config.yaml
head_dim: 32
norm: "layernorm"
parallel_block: false
init_std_down: 0.00314
lr_mult_down: 2.0
lr_head: 0.0063
warmup_steps: 200
schedule: "wsd"
decay_shape: "sqrt"
dataset: "wikipedia_en"
Each number is 128 + 32 x the weight over its row's rms, rounded and kept within 0 to 255. Layers, rows and columns count from 0. Numbers have three digits each. The size before them is the row's rms in percent of the matrix's.

# up: layer 2 MLP up, 1536x384, rms 0.254, rows 511-563, columns 0-127
# down: layer 2 MLP down (transposed), 1536x384, rms 0.124, rows 511-562, columns 0-127
up511 094:118134141113132124159138063097125148156112103120153110089206170113126083156148149166121100131198131125156136070154161121124137187128169141104077102148114102104071129142131090115146156165112188143155093135104106144155123129088117069099087193170107159150122110127130109113046097128140081129077135094088160078170104120162131159085140103175124091117137108125105107106143160090076105137109
down511 096:119157100100129103161174149096124102120160158151107081164143066164192146156140170177123119130156160143091152140099184185136125113120169182130124090147123125154062129070066137153070163087116111125155130147095170113157164029134051201136133101111093148100102114146149074127127125164159158139201093126168101106117155130175134108101071102129122130079186108140145161142166129142134099092067
up512 104:046150076131105134187121177141089136192121120138132157110076125156160083126114135141136129157098082152077144117112138137112128073090057093168167149157156102137105155182157065188111143170126169162128119052159128080136134115159106156105125149068137145114091106139146109142116174148131087209174074071134119124122121124097170107169136101125129161164109105149079141148145128132119105071064
down512 096:138144102069061188077189103097109099120101117141201098143126115135153128139106157119165131140163198169173052188077162098142116122140132142119096143139142133123072097141179161123115139099220193103141120102098170139082169161121105074093093151188111078101170135143121078115137120145106126048101054141090158138120153119112106149097116168110123126139117160011131161201122134144104079141135
up513 111:133185093098228119156121084152152164067156144151176112077195064108094165166138100162064145114072131168115141159075104141064118145123137146075128147126117092230088143158127159179115135155135200125114141184127145131152116160148132131202125101180128133128096127105090106085151181139060095125104028153097177081105127142175102156110119156157123110127081118139088153119135071109184144167118
down513 112:100116121148164119177119097210139131104131140074122161125151081161093174101088102099101107107128139117172126140119129112065121122133092089136170077143117183200121078150104133096111154145084118090085094152141138141141059152169099118131142164150107068064116119099143125154113152109108163175095144145095155055066124126106162079121137150090100131100104085135154146115176115135163169107107
up514 099:131139143105155179115121174147121124146181093127101131147073138171145116153127133154151100154144178152129146206122118114126050147161129180118155104129106117109151153153088175170153145144079162122109162175160087095142111142127136144116129087124106093148056152091159080111089143134113132154138114123214144144164097098160108180201103113071146071167097129035140093128130098112147123089129
down514 093:133126091101130093127125115144153130115081139161122134076165141064112093113141139098135133107094118100162168131163152090145146150101150145092111143128145111071163099138107124090048140121135145135178111140099106126174162077176113118133160140143133169081146152146070159057083152048131117157128194099117084117129157160070168109113162114180121160195114085067118146061144141160106115131208
up515 092:161126139158170105119090092149075161093189113081171121104159132089131145151171127103095082176173161110093155124161151104125089136116126157117119163124097133181102142059105137157203105149063159110157096143085143163142234225136136113168118130141115140190131127143140094096105119076157144097138136121149101084153136138144182136173171173119099154074146098119158128157087116137153165165097
down515 096:129151077132118086170142134156118131154137140135136065079095133167147079112158188171142169093098067180112154096091145156154081113143123117137153132153140145155115066125128084139101156162128080123185124142148145117138024143105166142146135130059129130144106111178135104058088102185100126150093205076149161183129125201138097146119133130153111207146153118082117185128114094091141122173124
up516 097:126187157167081148077096132094163139148081193143203175096087121062125124104126092121076172074124169130150106148214104100136163112157102104095100207151087154106179044129131158115126135107123108128159146179132116102097102139182099093138086123108160118109121132108075120084092105106154133081132130119150128139164127153192141171109124145088154068096131158146110191118185161098099143146144
down516 096:113111130138148155181134092107161163156096142122126090124124155172142151115117143134098121218095169087095103167162138107135084123159118164150153121099151146072085130100118143115106176062168102138162093110184118184154156159116105117171084129120127152079227105129168136150092101089147124168155126138104146097143139160173200091181104153116122196121097107148146150095123084118039103121138
up517 092:170126123093119110120106145193112140110113113190087104143158055162112093155137103106143171161118124083151090141174174147164118173150144085189151173151080178163120173103217087065166092148155140159143119190108093122164169124115181132135117097114084086166125172085139129140171162142157112089115091134163097108095156143138147095177108173112146129148093110138180122157099159124044135083113
down517 090:138097142147181159099105137107104053141100196149101155152104162189131183104158159156161167045113087167145052120089129173156121132149110122101121170119143085114153141166141145130136068105148153120166150137127128160143155123130100117125138143058141117131087118137160136146159138129137151085180139123142121146055085048126117108143105168149164107207088173123100159105088090129182165090136
up518 089:176109098158139112146096104120075144080065148072098117157100147158113146085136138158116115158162147137134085132082118133119150158178093139108162150099101099121127135194135151109128197071151139128089178132147116113129179043149130096140130175126146139117117077136106133198195121148093164142177117175080158158076137068116148138150126180111106211096184141188098107089098138113110167129121
down518 083:103155138122109156136180115114179148162164171169136168144101089082169134104077090107122086111069091131151160101189092092106124116064162090130145136092164132130090147041095120143174100159100105131152110086095165205103119231097122120097078094095102083151157148159135095099107132074162146076065150098174122062151141158127111127138091096121116117184086137078096142144194131149132132080125
up519 093:141062092122139137098119109162155136092137192114157092073119172065153193074185147082126164128127174122163158107193130181143177126174141092074129132126047175070140080138061109124127052122100151082115116174130105080183108130121131128099094149097118112090164109159135133186167141075070111102167140192091155135147193117106090160123152128155140095144118190124125115153168092076121179132116
down519 087:075115175119127149181184101111108153149173063144142160155115182107151127109072079128128136118143144114172112113075133167176107071100184158162135108143129169146128122122146107155087085164208137094044097166145106181094192147136102148178056144141153088125113109122110106053127137124095101076094128113160062108094134135178118162182119132116158103108104083139165139116113166153136174120214
up520 101:128121173071176179116164188134130133126182138113126138145168104091092094100126114168090127108133143129030093120088139131135167129086117132064187138120147117133099053214171105074113134184122124045080111082053158136116159182120089146146100101125183080127123118118130142146141122129136101158102124082107161138099135080139075157174125153130048064122085128127162163056102143109117090162180
down520 100:158192175151131154118148164096131077117145150122147091131166149116139139108162122167162146154102108181206118166139151183115122115113200174061070067122158069175117133152093172076137127112090084147142149134140088152121076104087045165151085155114116139097145135138110139105149162096114084114143086113142115141104144131142100186109112174155148116179160164132135159113117095103149137093208
up521 096:121119149101150144132182175132144162130121079128112165164196109121125143112125180121159086063086127141121140162114097076117085085149133148138134120149132167162104144161124063112163098127105143159076079146181041147114102089047080068143142132200096113091114122166118150105079142102171196152146152148138115123150121161111111120169086128118123092199122180134123071102080160122135136138108
down521 098:116164133178114145164163154149092142089156132171099136089107158189168146102191110165162133155104182159133128144170075186113085160138093145120086158135126061133223109084166086138127170105070085153099137096091111108116160133115140117089118093126171124127144135136093139155098097169089114107081174144160119124101084125182165100084121102121138155151159160158160176142138083182086150093130
up522 098:146131126103139118136141060131081174134133115183122136151019052093129080125144117130047080117078143163090125157172113150096179113114152076099158114148157139151099092072118109121144172096111163115207137100131184164148177180100106111105089113097195097145086153117142080126149141172097159059117113147130111126111151146131113142123104103127155119041104180171097093143109152106074120110150
down522 097:112121099162116135113162131136145120131140138153140104130140054102115121113213124157150117122113072102134083140115131177133202055127152157077160138164134112105132130106142070125187134125182130149137129089136148118157150129082136154166159107087146073122134127176109112170070145185130098089154179149150149120086129115185115125117099097124145192112079071172214143114068110134079155150135
up523 095:117147089106141115112117104129129180062137157121183106138145135105159127123077113099089164127142183067100195157110053109185146136135144123037151148118073166122142100134117110123160077137152158123139148149141115154149128097142118139127118123113169111112111093142153152137121171141140085047128151094086125179123167146159095142171100147098102068096095166129109144156118148104149120106196
down523 102:115108133097099107127170144034155134105067150125179118086118149082121084173135122096129166174104153085086125108162101105110058096114144175088174120114168156068134062116121136203083170136163130057105127130128117134136170126135117093133087173133151098091137122169110150105143141079180163130183165192144148091127102135161157176116185095158163107147192143067116126097078172075098131121130
up524 095:093160122120079091177162135100084130089137131163204074131050118124111116147154095080106128166143181172182115187114122168075142138155088168096066103135106137145150113113084115255117106126139177124156159130088201149081107090125140098152089130099078125156130141126159128063098130094153158113141082124094130117144100122128137136121181176138143143131077125098181131134132170133116133121136
down524 105:120151069143101079115112134156183125146169110124152086098109141143128067086199134139154117151129120122121138177132105167114107132097133157137151169136119146236097067150087140119110173173158137151114151108101134054139112125122102140133069086150085117149103091143115122120128131149126139140113149163099123132123166075084162124107110147093069120082140157119161137154186175141143087125134
up525 101:085124085104137080137133117103142176056071149105123045075165066096144115170141115152062128103124142150178071116086113124073133143134143128124133157164128139131192074164133167202114113115169127170099152143138115146161082085090122150109044099137154159136175128165157158094109142105077152138150094074080204094167135107117120149109091122113118137153157118159117155152099136202129101138062
down525 106:069159111130120121211113150091105116091188094132155085133155152056104154136186153096076126104112127150132102142125120121120113143141116147158137112126106146143142096153059132166125123162168173168119108106099142168136112135136132113107104123199102111172115088151106113127108160098143130144109100110115171099152059115135189136128092131126161082134117125106185118124188169147087088147133
up526 109:132137067094085134145084116113116102079201151091195153159110161118134156140134130134087170136131104125132138108176080145188109123158099180050122148111135133133119109137163161143110085102128153165121080094158072134124156176144105091154125159177091123123118152118079055106155165176084131112097125114113161137120157122156120068115150159137132124163174160169131130222133136093188161076149
down526 102:100111131147079140148127131108100123111171117130168116185110140095147132124076088114182119069161163177134129136171158185177162096138097133150166101116157165119083097132100133084044184177117112161157152097145117210163097109109100135107152146137108133123095111106106093130100169126131137106197130128069117155144162144115150173091141164091131104107120121104093153100083143088135119161135
up527 101:106044097148078077224132123088167109108114119138121117164130124160138112133083176121076135164063116139161166132132084065118142149124103122132118103099118166110100122165117156106174197089153195126095124186111074115060134143099163158161154131143126149062181115042134148103174113120102150139069086128161153095073125111076155130160084127139078167158146136104153157132136138108110120087182
down527 103:063107125155193126109196121126179115081106078119167115128140083098145086170216096080162180121138075145156154144134092174124087102094140166143132121185134126133175152137131109117106144117101176136192119177157151156043181127126146131180075193116114067140126107135165109105164147134115144193089206122135092099116104131162161131126108109065106100119141149091141142173108145088148144109122
up528 100:166156136170135139100195076135152170132117087162124099090113093122066150159053103115107145134216122113167125166136133108123089047131138141158151156154111124127053153123117139167133131135160157174133122055159136095163104129097093124143205153143156148081137110115122139141127092088125120148146097105097178075120175157147123152111094123140122109144178131105143138126130113108111138133185
down528 101:131113076159126157124134131083097141117123188141086159098091123149121192165117143137158157149154165077085179146125116161087101134135142106127184138080141093152123214089134105061107145071110110159162096154146079173144134115041145129108111109158116115117114193148130121130074147041159139192092134120129154136160118127118122142107152142178133108130122095126135119184111091164157173124113
up529 100:145141120154107164166117139065125174155172113158128091133051099162159122083129150042109160097159159149137108136111131108134089164115160069155150122152120133134149135156093085193103157105131101083174134121093129113080169125143094158126136112158147127129150075167099095142148113152114089162070155116127142111171171138131134174140161087063114115132131151071089052140122094161121130126138
down529 099:181104087148120089179152159055148148172163176059150130117176128090085146201098123151103115055183139163138137142103107151146087135191119094106153127107090108170097178119079177107152105126190168099100169155105132126144151101130113088111159151065126078107102127087144144137089149158139092122097122180065160097149142078145099163147160108133128115179132178145149147077145077130138224105158
up530 098:087122128171143106132155185120117133171118107096154133140141159146114209122199194132136143160143097128146091070137054144048049134119115095166149083123144160116100149127093122165126191203116163181125113128132072072180169131134096093115165158135176079099122115135061137083151072159131063139070125125147096132138151100138158065175133108151045129156137169128142196164089105144179129119123
down530 102:138151155138124168122119239171149130172161107152157124131109113132064145098127150152176128135135082146131046189136128192147132194058114115152080175111109071100115106175083112148139133092079147137112152154152093167086148118139124109147105171110078102167122181130202114153134152189169113156102132116160132186155117112158103106150100150101143148102129145149128124125106128135173112140153
up531 089:093112116128088178136092084167173111145132169109100116160122111161067125162086153203156198130103156121071098081094092047125135138114142114172081131207113153121121115151107104119095118128159097134067178077114087130146110184140106106086148150151130093111073090143176147118137143095115158077064167093113164104139154144136102130101152171122130147074143123110125106069125135132104122199089
down531 093:175140100112141109125178028091104122078130102151090171150095123175111207140117097069189151112138151143103134080129153177149163062176142103167099151183099139160057056147149097120110138083128116092132093067145119109144163108140101094150118104100157167146123164056121118128109118178160142138115099152163123104137150140094168186118111186136131121139122125119143171099162112082104147164121
up532 094:058116184092164145149122052122116143177178111159164089041140132103164079132116136106136149104116142103127125125110080119132133160108137096152156096152103111122100072119142113165119164154136149096112134129113172198115121094054117117148136128132104144123166097135147152166146161092108096135140136132167168124146158119096098148116138081155086113131142093162091119159209109151134081057235
down532 095:131154107169064151101127210109165125097138090069080140060098156175091159125095103109119141168117107182183117131148098074133089087170071062135135095108100088198117205147142143140077120097141145152135094179115087056135176132143116105093128152140121166125149110076165112159142132141132135152153081115139042103084137143191191100126176131122164137153106163103139094080170114077165123155104
up533 105:119154130175141157068147136155096071079125151115095131094149120107140165130170099144116143151127123105120127139134101124135055190121106154136139060156094137149101131109145141165171121129193162142123174104150110070119131132119185199170097056151094157150101118102099076100102049099106173135119060137140133122192162136058130110154130133192124136110122114162123124169104144092163094125156
down533 109:117097088078120117091095161157088099172128132202142120170118118090129155083155161080096167142084128161123126122095112166081129094091137155109122107122179122136093141129170117139136132119175106100099141121122075072148074202064130179179110147119163139122037163073185122090079077153082179179026130065135156130114097167171153127168131164124085142099119116165074150179099135120172114176131
up534 100:147175125139178131170126144141108095113157159089108159135163137116131101124134134158134172158115081085114116138135163171123142108167112128073090145084175164103130098131112137117150079086169122123083089140104133096154112103160165094159098112151136131093158101099128097114093142109115136112129103038136129158200132112085144085184181126088137232150103136111127128153095191114087108095101
down534 098:095148154100185140135143117089130141112083137117193078103083110129117160087172147073144185119136149113117132089098111158129169072155127107163142124174163084136119121086156125159115069137065107076129176132094066111118122129170140103127094145114116103165145126092156119121159104176163099176164223137148104146062134143098089161160183088101152145083077123127156137092111157083155102086162
up535 095:122113134097147119158092136143122094138084132117115164159102123077154113125108111121140147166072102062127169117125132134184088112150098089138144123125141161101135148118121119172086186118066096145094052112102069178021158180135151125181172148156185143106097142143150126114058187146088168112134115149063101125091072114119109136107120076123093039119117154144112095131079119101153097123144
down535 096:085087129107092111091124138174088149138125074101130119131212118114120153094182115171131161109126113108092127120176146097096092059138106037146144177138096121081168079091126171217130075150155129115199201105166155109161109105160084140123143130148147144185159168092130125147156099085160182126122208111154123140127141121168111118114128163092113177133144073124118103105077120117167154101126
up536 102:072125165106088171161067134150102143175137102140157122049079126135108126130154095028055163126166127080129153093146127142187074119201135133137209104073126108081149117091159128153118204115133148174104110116098122110159144179157088135085169192103102089109166151152138097149175131160136086055087140087121187132143117141142110153137160116124170154114195139114112120095105175107101160107133
down536 103:120115134135108140108142092055100104126094138055084083114136129093061117113111100148127111069108139128155096105123111126110172154153142102083166130125112118062159125112134132122111189084109120171116165134147130150098116115165124136079063149152112130166146122123126109125113159124106098158148141119144133152174105101197087113040168093126174165105084020114126141131070133121156158111087
up537 097:139104128093130170115129159104179160152183157108157093170149063089133134077099129113093141122150145122133114146100121110150130086184171101155135094113180143126143112222122204128117141154158071171071149135163132112088124131121094171133105155118195090106141133088172112149178149151113173131171131152127197099118087152145170107141182127131170191131099098110158120167132169165111106101099
down537 099:151124110096101148183129112126084126106207162109145108170154165154126136158124133145106116068180172076101146136157168158144163127094106135171106113153135108081117115115150184059190175137125115193103130151167108147135054088166097146155148100139133136158127160132112133141189146175143151162111150171112136104135151166175096105089112126122067157074144161093167083151118096079116129070123
up538 093:132134118087118180161099082153149123085169148151096076142120137148102150145040146179053128061147106178187199197174136190125107132134153132160129119147076143139071154187080101078089115156129079155189132100107108143134116085135147134148106145109177143139150084119179169110143077137101104188099106162193164169103183161143134100160103141082131111108140153134141117073163154109092141147202
down538 101:131170140068168129196155190167158146126121156126150109125107162135065162144086105161088097117212169122138163135198106226153117142179102107209120114076151077138114149130100056086120152153152089124183140133098147135150117128110138128133196083098118176135119084149129161153124080100073119110083095095140194125086208111078134165189152124118116137166177176171180110099155077202113138085156
up539 099:134164125094102119190118056129116102090140064098120109142181104117147167132122081124034171151149135164095141164063125165117201125109133162133116112113141091132191067128189148158107082094159098105066074118105124112157166089118049103118134147099095100165142168107132153116128108155113173133117149156153033092255150157141169081145064159171110131129087125118125142121091122138144182093106
down539 098:142117113153152135153135165122102120135097077152117145112094155111193123113185133118053057116130123105071169158095073155159123164170170115129146071150111079177059160122139094160151141154080109148126124189141105074131171111125142124159193122152167108086112130082087122146130105131154148146157153101136123170142106206178093097070106114152152102170141159075118130166117135141117133128154
up540 092:103136091149166145117112128182174131125117131128167122139136154141135155116120112145158125076100129107134127114164098152116188121148131164088165174105128131120105142135158177129131207122081058073116074158175145121104131116141160137166109159152115176127168140087136158075083121177093141134091120145133144095148112118120061076221161150099120086113116089108052103113139145113156083147063
down540 095:089099128065084123111107040137155090127150075167054105182176094118124112117096133124049130073140106137088097090159115119090143159129130109164178143135112132088127108173117118149166081185096121106179167087097167163091165178159168118080120165098172151146170115099146182096126161157130172127187157151125170112147087169138155156148115107077118093118138134056162180132075128166119118152141
up541 100:133132074141144066182114141115089115110135125072153120152159132121133087133101143115106095097176191077160142116165102129171149109195163092148108122167079115115114138176124144141145151146169128114076127132070126127126084136131132164127167173152157109129134114175129125193158142143136181081120121046137176116102157125198110117142147069124130146151119103131072115108097131135177051057119
down541 096:120110166112080099157175121144123130164135097125121085147160198090133143109091120110113135124212127122093118091135122105136114146131158131107162132060179124097066176090156176091115135160128139136128088112140154113112107200121146149086125126135130157127135171121078178098118096091148096145129117112133134127135096147112143146098050152172128120205105077043175131129104141139102185138135
up542 109:101142171139133146154129116164159124108107111090210108136128141159126137090097150137144113069083153146116108111161111110142145118120153090151133098173092152131182075158048108176071154149102147120167096111087136099111113104117159130108179124105192157058143150129074198116126115135098125091101146097107137049174147199123140141098129111130168112127048112126182083148127191100124154120108
down542 107:147125098163099102184145166108023144147100127163147162109117122161115114136139157124158144186101176141121104131092121123158145137152106122135117169150137115140095069192100136123121104079136120126124081192110215056136101137107117138158090129073174174178091145109057118128134077178105133111126153158099125109134119101117149128146169115091153087053099126094140138150057146089186105118125
up543 095:132140154097162135100079109151096135112111102158106109120146129137150093145144129093120087120148093151136152051183070152114099169147107061134130109115161105090188135141108094094154151170107099136182133162103158091072130113159125113111138060156115122054114119101107113079142154122164101142064139106161091099114090104108131107111167115154107162139127134124142133151158103111139055150127
down543 100:153120129062156094029112152073129167131109143139091152083172107090174105169116140092152082090169159127085117130106166156126121123067130150153139134126178099121151162134073096128112244120125062137135149173146092098148135082168167113151114087094149155117118140083109123100097141127146173137150110060166146153115091180168139164133134137190114134179176187108170151119148059130200087132128
up544 091:135131089144169095088199114177155162076171121125109165150128091123146155151145100117125099143115073072121144118134157114129166160120183133103158154138097180105177151136108148148129149128156128160155126105165111042117112111094084159151147116108092121046134161074094130078144139090085131072158098114084162076138130062101149131142113154094086107101106086094117106134139136196079126127160
down544 089:177074120084166166145128119137069156100053102054165202089145167145123149102126132131113118091092225123164183176109132155130115159084131143134167095107118174087138177093101142154153101116108076141110161136112138138143157133130150070126163089142166093138160208123122139145089142091132189142183141191090149161141143083106083088129089111126125158143105141113075079127103105187066106111076
up545 107:086161094068142128114155127154149176152123098143128088136132137060071094140112158110093102152141145120156189178081117157156097132112120134158167100093086115073179108113139087148112099147167094110146171186085181133152172122093151109139120129139124123145219223130122169065165137124061151124146172082127119124103137135183114079190152171061146149108109142108152145075144109144122076142124
down545 106:141109111132132053118079161131152097116133101199056173093160083139162135114056103150141045172152148118133106151178080110070081096132145138143152098169166096131115156146135109082119093202183120163137115168100098102135111126120112135174099176098136170148192128123081082123133110121156127139106076169102113122192100075146176149092116116157159115140089123102167139118056142057122147129094
up546 092:140144111108174161129143121133124197135168174130117137167153082164122140171130104097067202123107076097109091133132186172149110078212160103177143136149132142149081111093128136132172148102152189130163129122133156208162169130151092122180127120159137124141048089169108056110147096136096129143119177085083140103108111017127170124056112119112088118141104141156096098153184082135089095146108
down546 101:068130118099122121131159117122128117164068116109131120073146145164096154098154146123147094153148102182179153120095150157118109171073142138137119147084062165129122137150089127139130098117120109165132156108119139082128124138092125130095119102152078121105172140151145138139150135178120134138116109115165121155097056155162097120143100167144141131079159159065179148134099164112113168132172
up547 088:157112179189160197174193183120125147171128082189136110120096107137140128166144128092134099133140109133138108150123100172097149074099149087108186077170098132099132081144098118093129187098102086152045132119164122135026100087121139164142125096150130110123131080125170120137119141129139113097125123158096166073104110158150132184079062144131149159092150157138100158073133141103102148126051
down547 090:147157102147098073123152102074157070186126116109186150140118159158149119101158184083193104089156105170095108123131104177126123122106105147149184166165120149206158097092098205161121139129131103137125231131118096166109124129095100134093117190132157109209112102161110169179170125102111120142188123104097139138146062072176157203094156116152125173105169165085100143135141139103139136107168
up548 104:172077081160135115141107093087139161091115175164078112078104085073095066091089025119076135089163176074084119173142134162156143135121067093164170136140081099083183120135107141142156094115053125133100109081140078116047157174119128159141120080110191140138067145134131133065086135135102126067132122125151125096079108090148068161138149144108140102127118140197127157161142096137137103134127
down548 100:063099106126176109127140141125173134077096085131146076111113197124144094121111125178122125123167146136150125171145140207093107138139141166178120160094128087094077084139122134160086151166149132108120146145131106225185221124128177123132167127133097094135137147105115122129131096144146090138108141158150122161140135213118180142106127111124155144106126114114155149138100163074108223132112
up549 091:130101124069074142145123131142153129144164094156083092190063083099081115144145096047059130147098111104182156144175115116142182159115136122168134131148108175101096136132097107131136063116158119129134123118156173101144112071112132165121094144113081044161124138159129128145076110124131112167159145087143153154076140138156125136130139117124135108109107070110173096119123132135125126157141
down549 090:092136077118157085112167137136137053132146172143124081136135157150150127130113103179103098132122146130148136161128120147099151173123128133128125139174138156154166143173074162128126124075210140091180079183166130073117112080108174158085118144095144058084127125175135153169066104132076159126112113103100104113173099137101094098172115069069168115117129110127120162141138121139169178141113
up550 112:089154125072188093118118116131139136115159094101100137127158079191130132176148098119136129173139140154082158113106083094133117101126144096128135141121139123183118131102085178170081160121108126092123086096104080132113152143109117166175105158080116152095145187111133120136123157093145132107123145047117107114197122108185105100093083135142153134154154153148122085139060148089184109099162
down550 117:147078141149100107038107146113110120133127115134127117119136105130145146153174073120152110120167112157061140175142134216154137158142156168076098089153130171133128128109094192141159147136072138113062158143128122114129126059116187183208104150119167112108140104132109085089160114104136152154120151151131128055156183147138222086142152166138122090154126102120142086081168167155141178133185
up551 092:136125096078170089117082158079088179104132152165131134166116094083156098149117151162103105168118136201173065159185111152103086115123120143088106093129163102063112127156128164123059170149160157141106170100156114118150092158195152160150130108155169125101096093148143164147183159163160137178144113150123164135124155158112122149160072117118141179062143140125137166133137111126096146157152
down551 094:151148147159100134152135088041138132111157146185088078181174159127139053105227069130153150157143144182123091102101131182135139121092137138047147090131165100101160112123125108125145118105110153091147192085128134173143143153131145158185116120207111168157070140140185175085079141130142135111151158151128109114150043165165174113123133138144176183101132157122135101102115159146118131086195
up552 102:110133142099112217170089079142166127123111165132093152121105071163163080113046115087124107101161153090191090093098153093094160109137108097126124154150111124097124090099114138132127122161106167137109176129107064142085089118153104163168080084134126161095097146122128154144155174172123120165083110114152162160049181087031169155183143127148090127069113125145093108086114142109097157163128
down552 100:205114114105135134155129107185216138108139114150130123121114136114134130165102185103137127159133121101150120128142157116130041131161066092172124093165125135112107124140188139143154067093128118141095110069096143189127131179139182134198094114114115140134137150158097175122110088141124176090130205100142106104098210100119129173123116094128116129085105114140034149087138207092083123073170
up553 107:178117108159121128158162134126136057160117112069151074104104084078130067099082102126145072164173057132089121075109154123094164129126155103171116154095160094124116101101103173116135110161097120138127193192111130100115118144147134106133152106137122101100101156096092145086115141173127082121132119137112155091096119088142142133188135195174123048108090149057122116063161114119139139129145
down553 105:151143106109123039154102133146097140146167102087142086065150200099192144119175091076127132147106066107139121169129131124164141092183174091140119142158140124158097127118132069080149079166143144097121087135114142133104132130102125153101128087124088104119118054111085121120141095119133120048191144142117117110148216151150160144176122054188120138121146157146136121115142103122144084157145
up554 102:092176106104156119117154141166110163117104078138145168132132087141095127158163117122069104175089176109114124182105163148105148147241106183124108199148114085078106143136116129138154148147149154074065130097130150083130171134157145074134111149062129121095142114116153160109132170114126128167112152131122122113136173173118098126114176209199119116083165173174088157079094098178132152118158
down554 101:175091090091162140103154083138132127161103160200167112094090174096140120132136106113109103146134080105080174148136141160112153093166130197115123096122203081079072114108146135138121112120108088133132117082160151139135175121152152105123144198085151122145129123178134114132101108134110054158119130103169140126083094180113114129064124144094144126097100138088121132120119168138132141142121
up555 098:107152124075094192122085157188126157107154141165110156129125147143171092184159117163103162143119123128141151139121155111116108140134098105183134142112132123160132096066123107187136110060064157087134116146157101165115104125119133073102199125170120113166096145031095189117094090082138148119077114111098129116194129076110102127090124092112119157084167143129083084105148198153193081135108
down555 098:151094178126111162130126167118118113160094135165157118119115124156173095155134161123113161089126099106116169119168184174126150120117062072151158141145115120127176146129153135131102114145164159147176139093115162139183158130079126196171083164116164174107115199130114144102125182081100179113193155149101080149109152164119118126094166117154115155111099172173076146147177093120112073125109
up556 099:066182125108139124142130113116154106107202057112117142138119106146138140130143170098129161173103109094054152089132141133155070117153128114134132152118152108176122153149113131171141109097130142167164121171109143101110118096154160118155155121102131111151178052123124135090102145097097114075140126105135187124152079130156174109158133088087079148115163165087134149150110160127128135107110
down556 099:175134110081146115168162146127058169104054145147138097088141108101147149149152138123120091153097166137223071146119128175099190086141107158137163197138111155136054110163161162105176162120146111140117130100119158117131124173071107105114075177156136162167159154141160103117221053180126161117133166169104135135122162152082157179160085154178137080114117133147177150111175048141107113145154
up557 116:094144101194151129122092176125106135086058121146121147122120130185083141138127101093113115184141144159151155095136103096137169139171031100071176145132129147171142104111115138147170151109140144150172085113154089104165144076158093134091083128151176105164224065155125142113173104131114083106129097151128151118127179135134122115121153115091131069129080138097136197127147169155155133150029
down557 120:117108163096158118131126078068152173139150118101184105180153113130170139099146076144123100145088112097128164098144152138178073166140103084088176059025187164160125143113143136158129129164202190072183140156177132145176142070153145186096167152104140149102185150061149151183113145073128118139110153101076145093155142113147147105087089084103119183170115071106156101186162139142172092141153
up558 102:110091109123117157131101139121169083140117146149118128110098141052119115175125083143108054132159089106115112075154127086121125106154114159178117126106087125203114177165148139164150103065103144143124135147216145221128132052186128169144136099124130113129118075102096113119093159089094132118159055148146115148146159109095143158179161153160118147117134155122142153148154144122106104110112
down558 101:174138153188175066088165077082127133125152116111132178135097087145090082164152167118128172185102132200083044137085080201148141173116125077068131116073136135136124159132109155121102138117143170117118131135164153132130125116166151090104079091134112151099153127144053110096115159111088175134151159153110088120129134101162078172112149112157124150078141186223107173073073110162130123145093
up559 103:179166084099181116122076127136135126080101121148174088139103136110135103136135131162149098097133095119152149154169153117176149110159094116145109123123117114106123114113148106100108110111117175115192124066137129205160115109174129101114138143104094163136109091106107163125133107141153144126146096202149114133100115121124146077090154108086171129108085147115144140147144181129118097134144
down559 098:126043139109105104107203129068122155138074148178104157134149120098136108154101099198171118157156142151104084133092136104103104135120067128094127131159126120035088161042189143155109088216134153139171135147129129143196067107090194106110112112140140067100130193121139147125144153130122129090092095144117130153158078127102114149162169105142112189109143075127082097117091140117118138087149
up560 098:115089173136095138123160170076121133116197168088159154121106147134095057122137152139167121099193112083131121084163126109148122117109099127110110117118142144144180158159187196129109142147135107127118141107128146129136093151161145117201161161111150133152171109092131161178150098163066147077075142126158112098061104062075125137121158141117169151147173116152120125102106152100091092117137
down560 096:175120147126128129117176154096191116171150114150097168079102112144097125145130157099139090192107159142135102131103157111124115151134090096101106104138134075131152180109136142152112143132110151135163148133177154169131096152123119093117126061126078139121144139072168175153099119082088158174154179109124113126118132088115136119099151145140105117175115152165087158175134133121158131132149
up561 093:111147091088092125100133095058130138125117143138143168140099131139096123063146112181122170156094125134150120114139116090183132175123159113082120146103119152164116137125100132198132150116115099112115117054146100133179092183100100149174192163158149156168170110146104175120132152171114161149112134036112145134106097067095120062096084107133104116154119158159137125136113231087160128176159
down561 094:138175117103112142119130167169141176121107163116099148161155167171147123178059085100124153112133104136110166085113133194098077109136041211136131137096143144161153163107103157116107124098130095093142056111161154172165117122208095123153108094091119072106152173110115118095110089124135077096128167118127039132132095136135181149158126123134134153152171101055095077172103104121141036091098
up562 100:068075152138066138166087164151091107139097125123214136140111134102099153114144174086104156153108085153111092112100117112084174105098162150072076145102105143214120112101153099144109118130121103161092185124097102112110111144101144134130173156133128138161135138141134083096076099096117122151135099146086156113126145120094151104171114129161098128134077136053158109119180136120067103086115
down562 097:149133147150138066189118091088093029121139098125068132092179121127146118130166175097131181164179135047116138132077094100162137133143102151159106155143102157165145103094106134104075127190139156090138126110117120071112145110099191136128123108093101123150133072139099134125138095184101094141178199148196135095145106152125098200064126137075152103149153176162165126110062124116115099201156
up563 092:158119150185152110075160123111141149083094095142164161067148158079182117097172089164133106197102193102092125119102148124132116124124109130145127105139147129110162149159109114167107161133093133082183154183112162099072110139089098137095143068140084156171146099089097115087095130089158115165154146122105157105196178115089144071122152146130108142129111111185127139150074156133168117119099